config.toml
norm_eps = 1e-06
rope_theta = 3200.0
bias = "none"
tie_word_embeddings = false
init_std_down = 0.0
lr_mult_up = 0.675
beta2 = 0.99
schedule = "wsd"
decay_fraction = 1.0
final_lr_fraction = 0.0
batch_tokens = [16384, 32768, 65536]
Each number is 128 + 24 x the weight over its row's rms, rounded and kept within 0 to 255. Layers, rows and columns count from 0. Numbers have three digits each. The size before them is the row's rms in percent of the matrix's.

# down: layer 11 MLP down (transposed), 448x160, rms 0.0766, rows 187-212, columns 80-159
# gate: layer 11 MLP gate, 448x160, rms 0.0561, rows 188-212, columns 80-159
# up: layer 11 MLP up, 448x160, rms 0.0544, rows 188-212, columns 80-159
down187 096:150110088101090148123123137112103122094106133130145135118138082165131141174149156142144129116164137089171123102128100163113181165119157131104119171096187125137137138128118095127141136144147139084139131136154161128144131094121140144155123123
gate188 089:134162133123137120130126103119195159133117131102171138109167127142103160182106149136168121127117116121154128147124133089154149124097136147159124108107075120148107123143111125126093122117147179140185105148183128110133103103123139144158125135
up188 099:113146124102106142153120125096131145112114111109172118140163148137154125140165072136167104130122103117150146131117074148134113106101121105127082178118146135120131062121098163104121149163142140167142141104116154140097074147149132126092137106
down188 100:077139139161117105109126145159122131141149065119133131115139096089134135121117127196113139153112127130134150138138120131126120137145167109110144117159123105138146168143125091105104127144137180148154125149115125102118092082122135163126109110
gate189 105:087135115112148146164130095149165108106091133161145130137163099097144151144173132130105098102135154127179114122134111083139122129104129088128119135165114124093167078143112136120139134115144144091153134121186119155111169101145124159137133092
up189 112:146112175090139107139140120128127115149076125135141120122153110144113135091170090113104121140140150151171101132143132124154101118146131119134087108146103144121147089123153109148119131133106115109135128125174108136102124126156125121165133118
down189 100:117089138106153114183155091113129119184103135143105135105171122104112150123158113150115121108136124154127113134139130134115087107164158158110114110171139127125119143163163105132117121095121114158135117114166155028104129121150115115117155131
gate190 105:102149090151134139127133119139134143132102150120110155098142128127129134094139141121118114143122140124154126116139092117126162089104054107136115099121134152077108100164121133136128133130169120162104127117132167137080115106132168153117155059
up190 106:142153174116109174150112149143123099139081126112133168113097059086101152123137100092117152129137149120134139173115101103084128152118136128149127111127117125127145117117121150157140065141074145131113162143204131111154115134151094131093170122
down190 105:132164111137131113128159095135142129156156121170158122134144120139119151128118101136124161130157114110125147111122128158141151118083088161176151114130103127103140140155129110148124151118132128140085144121096116178121135103142152133119149121
gate191 103:081121155111150107152098102135111083138153105118139164109111129158124120147142164081138145161097168144122152128160123116095126067133106143142124121093132129147107160122108126091101153087137140155122155101099103151150106089162152117110138099
up191 108:184123147135090121159091129105143094141166134128176115135124174155092101173117146147139161110117154162121148078156155123142114088119124149124107120147149147149127133127146113079120092154112120146095102121072133134180086089119115121119115107
down191 107:163127136097105140145115120139116121134086145177185101122122116132153105143147141138148154101121109116133141118107149144126155109132158076099096114106092109092145145140122143076154126122133111092120056127139152138154107118102144092170110142
gate192 100:159141134088133118148108137158104121146127103124162089122147102138141139118113106137115085155131129113152164084121120061118119137135118133116120118146182144138117137117153130176085127149127139158115149125118183133088160133175137129101113130
up192 098:159151149166149145148154138112129151137146141123140125153114149110125139163166144140142148150138138135127125126152105117109146139147108107144134192141130102122146150075164135131130176140152158117114150132135127126138124108100150131119155130
down192 098:150144143150137169141087137119157123132111120126174112124126153109135174118139149088139146136093110140152103122138112066097135083121163125126093077138161121104088140143146119112135108132113116123131104136135114144102091140190166094098084122
gate193 097:155149136098100097175153060125100131138110118127070077125112105101107094121099103118160097144166129118148110097119149106153132142097129148158127124146147136137090120142133149162140147124140124134170143075133121151135101109142137097119142107
up193 097:116124113132146133184153133102095144143123151091106160152113126161084121148162125108138155112148137087167156166138095144172128114151092152123139102109136164121117103170106150112155113097053135149124162091128108142114182099089127117121115093
down193 096:064119154136137120173107090124134116124137095110108132122068103128139103120158154151138151116130150103173098166099177118144147158131099122141126144129153149158130146110131120108109143115122131090123149140129113156071105129159141135149149159
gate194 099:109137102121111142121130091117131134134160114154104109128098160132148115144118121099130073126111115078169158115129155152149171171133139124119156079152143094080101132088148152075080118128136088116124172161114156139120156130121128119120136114
up194 096:123113149175128124117118135133102106134162127132167128122153164168113118105136126157111142125147187129127159126166114177154124157176115106099184140154125145096119123122106117159148163095112147120126111133095150146117118106089149140154063117
down194 097:140168124117108124099113143104178159117145073115156116165130115156154127141123100112120141094125156138166108129124122171132093141182113136144101111111121154140124132139101124178100092089111116118128203100101139081131126125144124133146149067
gate195 105:148143097150138114137096123119142161141114154121137132151151178134142166136112093144095132110121134139162126133127138132102156125142119111122126114175152160081122118137077129144119129171161118139090167156102149140077154160135105144145139086
up195 094:118153103106118115124156143127129111103101123143111099074109143121139131130141102130148121148075106111149090098137128132147115108116154143165133132138178097158151170154187116174170132083137116101150104124094132144108125114087156150149116120
down195 096:077138099155099142125139093142158103135135124176111149149137117130123095117107129107148205185174127145155156128122138129098112100158110146120139129051148125150159113133158123139111124121136139095150167113178147120146107154113131157165114141
gate196 101:128107143104112118145108140126156149111132108100108146134143165131148123133136153117120132138126110096119142138146124095071186125146092124080107125110089164137081145168109082068078159143163117113119138106187121161116118129119080144148120126
up196 099:168137111114154137115130122117131159127130089122119149176153144147094139104117133120140122144112095123156152114144115151132137134119153089132094131139075142157153112162179132126133087126082163140120068106094166147137097114134125154131139128
down196 100:096108141154118120123117153148151085080124126140088142115161124130143084120168082114137149131121109110152166156111113135142101147132124146116132138109186121091121089121129083125103122118175118131119114122099114109137144157115094137107100110
gate197 096:104161081145127122111133123122108089127134138157153150139115130136168112109090137126122091131164114119093131130104124151138121112123119180130137166103112109116109115103091150115099211134156141140140135120225151182087136127102134139112128095
up197 100:086130164085144137146110116137103118112132112097137144123161131086128103084112113086153151148116151160133103153157114124102150092152115119084146126127106109130117129126148107167107132109123123137131155113076110156113059119177119131135141133
down197 101:099133093162124105107137125151135168123189148108164135150174084131143127124144158159160063110160129126135123119162125161099136146133112137142178155082108142116124140106115099083074155147158095132114149132141106063133076154125099160125108127
gate198 100:123142110167169175150141152154096064122157142088110149142158134134170109149136127118132087143141116135121087153131139149092130144091110136143166147122153157140130123135118115120141165102127141156134124129197123177101109114099111146133094105
up198 101:188063119176130112077137137114138108110136151151107087168111184132122104126166152113158117122169110129119117139133109102128091147092158110125099142138138082161130157144113118157142155098116155154148119145123126124119130120080140072140090123
down198 101:136125179141135154091112147155126144173104120134137109108153109091102150169139155175161172097117120139149106142100165131130125150153119132105109095143109112121150096107145144139093116115121105126129107140125136144151139120123138100115121144
gate199 100:101117161146159134145131086107150127108133142102114133189108104130124164134121083105121131143105122164129137127140129135168139117125121156091140125133136153108103144188167121109119145114143094119136121140139104179137155106099118170155117100
up199 100:099136161098089193152162115136129140136111107129101159121125158145125140086144151117109108151139167133133125088180143107100124128071124113132132129117140110095165129140106140104127093148103166167116139130100152125135137126128181150110136108
down199 099:144104122141153167125138125133092110118092140179190104152155154135100138097166122148115114146108120139100151145144134126134081118142157137116108126129133110147164123146173126126125201114125145132139118125134111094125125124128095123141111116
gate200 105:118126077091134128097135143145070131124153135106145129136148125093148162141141148094153103124091138141124155098064103120150097118103114094128108127125115133134144140133141123108169149184126123132099129098147117144119098140112148091113121127
up200 103:111143144084146118160146161109101113061119148152114142148135138129123149083112133163142126122174128177124142112136110142122120117107110134141133108137102113125120150110121127176104155172132126131127120097149132164132131098159154179205094135
down200 109:095100129148150119152129161094079133112080096114118160144109131113134087099113136121110136159135113127126131145134123115155149098149115114148133135134110137071091147115127178164107108166119159099105124102138122113162120138106100160163120084
gate201 105:132149108144167177144092128138131125147107101125160147133143118156092109141120107100078127171133141095129154120141153128103120122099115141114140110152089123111103118128120121130135143144142131184061136135116181158148122098164148143125126112
up201 106:103120165157090100150120104145121102096167076123135148141126124086137131092145116119193136112147140195156151111115115144113115125122136112108126208113114163119127122117133165104100149138134151130149111130173073141128097132133114151115138119
down201 109:076121130167114124156151108148130104086110093124125146098132101125108120112109149131122152105102114169114150109151152107136145094112111105067140136077112116153074080154126096119109150130132122140119110155147128186102117163163146165123133131
gate202 098:154108137125189114156143084143114154146096162131150111157169154072153101109139132139168070147099123103129143169135121072139159141132131123145112147131152125130134121136130144108107134123134162091113141108109204156120141147112108106132163133
up202 097:114114140085116135141108149123146125092095115134144106132158155128130131140156129120145134092159091102169131103107114116121116081092126110115095118132147109143140107103123118131119138128164118115150130153105122141087113157132131125121111114
down202 098:138140073136130136122158130159121108135183129159102103088152120174133141117139120157149131125103172131133118150114112133137125143089139086097140138131131123020102154151132120143065106147162133147135122061131180158125139112139113145127152100
gate203 101:110092154128173119191121117126121087119121116179140141121148165160080124094132108142107119130137117157146119122127144161092105165112133132075125116178111136147125128144152110132152133140104137123137117148121112134140132125194151143148135135
up203 099:100100146109129157149098127138135128087148086152180144141107162149158138100144118135089094151093132135150137114110140110198126158139167127154127152163119124157104102131164137155124128110133113165139139146120143119064111127125155129101099098
down203 098:133116145123135160176139116162120104149082114111151124089143099130095080158108097173095087078114099130163151120111162168134130128116132157139121140156109193104156128123148133100089144139134140122096137120155115099158115128141114141136140109
gate204 094:139147134153142141113101110143149161095125104147151148129103125108091182117148105146139110135096126145149134115165115136106134145114179089149088137169154106129119148111131138088148157128125102123155110084136148140142154107085106130106118124
up204 092:110122075098156117112120066161152170141081134155132094144105120135088135155087097144128139156165125135118102166161110131167107146119120107111154139130116095122119136108133161112127142127123136111146121154152132107160133125081133099134121124
down204 093:148126120101109108126110146151163125144137160084104136124127116122141093125095127111148093140155097123097115108097174176122128102179113139103133115141106148088126120134127146145151078122158116128109171126148138122111119154150150132141148134
gate205 100:144094085115135114152156100120080148121128111141116131099132124134112143122168162122158151127133098171150155096119114134190120095157118128129113124161076139109067128151128115099150096093148134125193139089106120152093142126100160127107144159
up205 101:109120162075122096126172135138102124117095147142125103139093119117150166134137127105120149080116147173145077149143140143129093103125125120099082090148129103141125160165127068146128159128127116134116127148121119142153069122110130144122130144
down205 099:109141128125151153108135130113148117139105132105160113147147115173099115123139122169116155107084135109116152140154154128117159144115146132131117124121137133097108071134132124131152104143105130137056145149102134059101108102116154148129068115
gate206 098:134179136153136161166139105102138093120094145156158124079089164108104124099114175121111070144114149102085174129123128104162146153118121101133131128092116106123097110093127127116157125121116145115093063100105161148167165168142094083091112134
up206 096:086115110130107120141156165104161115146157119127177137127114158123106146154119150133126157119126107122117113148102135131123120154140135103114156160081120117108093123122177156090114129126147099152061139119122100122133147122140099098120124119
down206 097:126111141153116148141114076125100126109107121105141132131117126147109162133146168139121124132080146118121163163106121098151144119125138126100137168134143142066128114159162124098135100145126111110107096121095118115105116166124144138110147115
gate207 095:115158091133153142120103101148132082115133123151137134127114102157159102130149124095110103130116150162131115121092140159155136153157138131157126115091136148131118121128096107120091107137144177161119177152110151148131133127127166151140116165
up207 100:109140156139090121124103134171145124124120114120122121114170123095127152138147168149117095124106100111130140100127110090108128118117115132113172148151123110176085124158106141141111154107098151123144101152141121147111178088153100138125175106
down207 099:136134196126124118101151136132135113094164097102126138133175132093140096137105173121135146151090125174172110095100115100159108115163111112150151112106106106138148126099143120166073156122123141139126169123105126122123149112153142193167143122
gate208 106:127122112191134118140116152129115131137140090150129147125140129138132128072161109133148079117118150093178101131135127152097123123107119086174149101131106071093139125118152085146149098112152181120126117046156140147136140088101087168075142131
up208 103:083142135135181118134076141141130160118135109138125189168126140159148077131146137118108111136110100097133104088113152130111107129120130080128165136107141111147123180129134094156118083128137151154161113095170126111105209145138129151159112125
down208 102:077116150155131089097139133162145159116108113136113156124115152134162105117124125133104137114187144103118121144110137150138125104171075098112120138113120124116133130129130082104079110108125082124134068110175131125083120112095148131122111135
gate209 104:142129166134117113121164109148139140094143138125134135144095099094137105126120092140120156128090155119161117115146100107104141123153132110123135129097109109106127081133111115086108129163131139096090138144066165134157126119127151109109112134
up209 098:142141168132082105141142117168157141097129151128100118174147114178102143148105089144125126089161115111142116096094090150089114127093159134121115111131143116128142148090101147163110121100114149106142083113150097115179117140103145109130154151
down209 098:093128140142174136128138191150105107150123107145121121080139145090173090117129135121135090130127145146168154139150130119142103093123145106160106153133129166123122139117135133129116133058153124109176098154146148195171099134125091108159165097
gate210 101:079112103149178147129119134157164113183157128131118153137161112118156100082127156123104124119128124137124114147149150139096130127122094115162103102131133111094101136122116117117106102161165138125135125154114137117148116103142130148187135135
up210 100:154127121153091152090118117152143118123141085151150126153117157132135109147122122109150129124171156171146150130122113124136115134117105144094157148137074108124115153138139142150090118128104145158141121111096117143073119138113138146079155139
down210 094:153067114124103131125136141127146149160131175124156145162153117133117160113101141108106116133104139133128116126128110126124123138126151110130098133103164127107096115109157123212101088098151148181155156119144111146134132127123120154170135125
gate211 097:094077132117107083138170134092158081095175143123141125096150173113153160144130141119175105139113129126144138148147158145123132112111169138104101137145125156129128145127097153137118128116127102142159110101175138144096151139128119151139092113
up211 101:164148127081124168134114168121095142164165141148131132083125130144124086113125157117074113132159116094105177129123134173121123136119132165133111130136096159147147153137149105166113119145142147167143111084125110129098119089123095127126155113
down211 104:107121162124135085166130099144139143133106094111098115121119130140087137131114077143140110088113099130128114196140129117138137143143095169161100111140141095085114127163134101152134142130137165115106161095137142099194121141133123118132119125
gate212 098:153120131161152130146156104143134099119087153111132153101121134092140087150133107121128087143114159079134091143145104143201156151120124162136140131154144130159147152126156130076119136114152107105123158115150096123124135087113102158120113159
up212 101:156123150145127118113130117094097117093125145136152128090127116128125114105151173134103091112133143127123152154130130156181130154125168157113151129158141122130156162159143110088094179138154116102118105103155126111164110136143132108157146104
down212 105:128151111069131118136126158115095098136154140167097159117123159130117082115174113169153150182139119147120129167156120158134163115125152126155117122124125129029124089127130144129104180149127101123100097098144132113131106141166145130142115120